Weights of a small transformer language model: 3 heads of 96.
Each number is 500 + 25 x the weight over the matrix's rms, rounded and kept within 0 to 999. Layers, rows and columns count from 0. Numbers have three digits each.

# layer 7 MLP gate, 512x192, rms 0.126, rows 415-429, columns 0-191
513459515456536496514467504482507512486505499529505505472499498496532524482490540473492532509513533503503450488515523479493517509479502531486462525524522508477502486503507511499481510509449501496469503503480509502539524506490520494491465550465491507516508508505545496481473487492486494522507430520507513481484461494478449508544466530510477520488493518480506502508522464481469508473482503536507456532500514514469480512523512463523476491494474485536497555497462493487487491468498502484526510482483479510524522527505581523495491498485497510516461504501504460493518523481474493527
502468466505481450463504485516510519495514485494486478474542548529493494475478482468515500494454497491517499497533456500469471504506500488498501481526495493473492504430518470534486488495502496484497490471532498474509520504501497508514499514452467506520519485476490500479504468558548493532521517506461500488516465473500510515515483537496510536496576495509476512529487521516495494485481499508498497473474458497510522507499500469500518473499516480489505474525541521482512529472487478499476498464537527488493475520470514496473474521510442465504504487494508487508521474484468544491
544517515521447521508502473511520475512493454482423482521526457487454492464489510513488517512509520522440478487518478520551529522506495497507529488487459506529475482486475497489494483521517475487510538472511498514494510505521482498481482539506489492460512494509517501522502514447429535527481532451512479527482531491497500505498473525496493524537515495511517492551475497502509452528492527503517515471470549508516537543489517504507533538520464499441516507503485486519479493534513520485508502463515426532470477488486455489478570536515473451489486476540529515538492516488472512516
521471505510483480409519469543479488500535511467570503528504503530526497479492487499487463517474466511470501529517512500481511522464510489518444509472529462498552472459501505533527451515525510491515533479524569502493488500520505503515530478466532497501462485500483519524477511455500489497458508505462516533491520487551482512534476514480462482490526502491492502527486505480537493493502496500500469514472480490504505511529502519498515496523522479523498500499519482527541476496476479499497526531491502509501473498509488492517548537492550538498518524462467550518482515497504488520
530519570487494453531516499509515528476483506482460503507494485471530526482489521554477510504504527486507474501506535502488500486502515534526483513544481457500451495518444471514483490502506503476516514485458462508493543471426515510503485465497512491490528517514439515513510430514503503486491465483515507518483489496473538475498511464505493489492490490495531467485457453505521438496445499522487477517529562477517469500470465538520505517490519513511494553476500483483506516498513490503505508521470510488521473498462486487479475552510495511514487533522526450459521490529513505493
480484475502525519491504505567503538489493538487532499475510506515479490530535536506518491508475476518503482545511517503454538479483494521472570498518485493504483506487525509508486516481530530517474469493525467501500502476506510542501499477516513516463486461479454502527531515487485540476541500520469467495447508483522502454500517557538465493455458484479508470512484520520525482501486481515506459534455484528507482466476513513532528500492491523517568532575552496508480558539480528506520500468496498510500516540564421503497528530503485489483479499471496478504494480516516512490
495530505495487493498494519502492505520495532508524450509500468486488508492496481553534531491512543481511497503503507494504494456504504512542474552562511466493496516559497536475504547502520477501509522492478544464434502465481499528471521489494496500497518464491491510476444499518486493538528500505504566517495495486517531487519487488542491480490533492541501464527467470497546505519441516516544468548476510510485521455492473455513503490495521479468533498552492539494461498544500521498515523578515503541487467464515446487525468518495537491503467535537546471492518530498485534479
524500515485494478525497495482482495495495475512505501531541457470499506505469484487495462506488505484534542468506500466477518550544500481508499554491487503494500492490474486444500505491492519484501522525507444470542459469541524479473524494522534536484496508504474461468458529533465474487467501466469522487513500493498521470450481499490502469473462463512452493489465502524464528514507517467496510539491510510531477482461502489533518485515539483525486493495512518482513479565502497514523493503524512462521494526492497513443540498490512506458513483536509522479514496536496507508
486501512527536444504435522500508493508440493495481457498520528518494540510474514508460513536491475509502467478498538481467501444500483521515492497542495478495493460500538498491488474446480501516541479460478487467517522499518501466489472519486520486515512514496490540441490518495462487500500534548445515480460495542513498505502531495491482512529499524440489497474520485518513513484520493543513463521479483513482522519480514469505484505455517485516514526483545482499441490548510481512527480517507491479516512550495510499544497461497527532503476493498503480513466479480492515521
493457540493449522476509477464500443520497545503488456513530528506444489537487484519487510506488545463476550479515500489559476552550525481482490489485507507487497505534503527496485490508472512496525533495467502500472523477478512534550491516489460530469503490509499496518516497429487534490503474487501509490516551487494505477552544483520485518516486508533512469473527448483515474543491486519447507506482532525531528465477470518490506468516488513492502487499488513505526507542478492508567523505483502508497473528495534488489508502469491457496490507484514480513461491504509515497
512535508509460497505477485473495468513491460536516486468500516503512487538535467495464464500539504481494478493560522505513502500547457489464534484455508527469504489492489538519519506507531515541526506557514552492502547468466446511528466466511523501480444509458465505512483475500526532497493521489506510494498500511514503517565476494520407459462506499487481508540491500507550522504494447523517443509479499451484489524513490501499457510451488538485526510501495496504527529484507514500472493492540500483512495506503528453487484492513477437514540501516471513476456495512469510528
495537511496478533428454449479497503528493504507522474554529518491504496484486515510474508500501508540497526498497524531510491497495502495506512495480527498493487511536509488507479477464454539481483467473490510516449505470532504505499459494469515512504507537502546486493495505511508512477521497547498515517486482497494509527494525509524533519495511523458504502516511510494513490504477532487530464497475493486475521489536518538469485516495527501525473489492529492519481500458504486540494480513516497453456526508508517493507542511509496440516509467490500487547488470486498487529
503523517489484494567502498499491472519495493488434512464553505487514508479523452501503512495529504514510463492496510491476539495518522493434539516504500473523524474505491509493501485477523530501491501502511506493494484542487508522478508532466435461535536479530537481456491453516495476540466483491471462462487500465528521536483577488506454535501511458504497517456444505494493507482498493489524493510524523455460537495500531530465487531527533500535453495508547485535495509432516466493504510505507471501527509496536491513562530530501478499541529464522487493489492499528484517516
500499490542477506547503479509468489507540465533497502516512473453478512515491483491519465445504552441498534481492526509540509516471535471530526476491476483493511457503508519491493547521532526493533477479507530517506485484515463500491488509549508461543539512542534484510500486478477485537537500496495515508499517514506512475516524493533488514506503484469525523484486462498523463468507491525505465502455471479512537458489463462460513471476482487534509503493535534486527524521504500447474489551463443500515472521488486556507519477518514519496481477495550513526466522431532515525
480454497509476488487449502492546526498548488488486451560495514554499525517497515526525494548525505466522459482512500491459445490509516505505505507540486491496516488472478462478490508517526529467500510502526489515489517489517483494519517495502522498523492475508494466482513515484555469494525485500526487523521506483514517500513480510501522438463530533458476504527541496485449506478494515475502510494523490497459510507498510500508496486486497469490519489470483457503515475518495526481480503488490510514512514474497499509480525509485453499508489532499472511559526519498470478501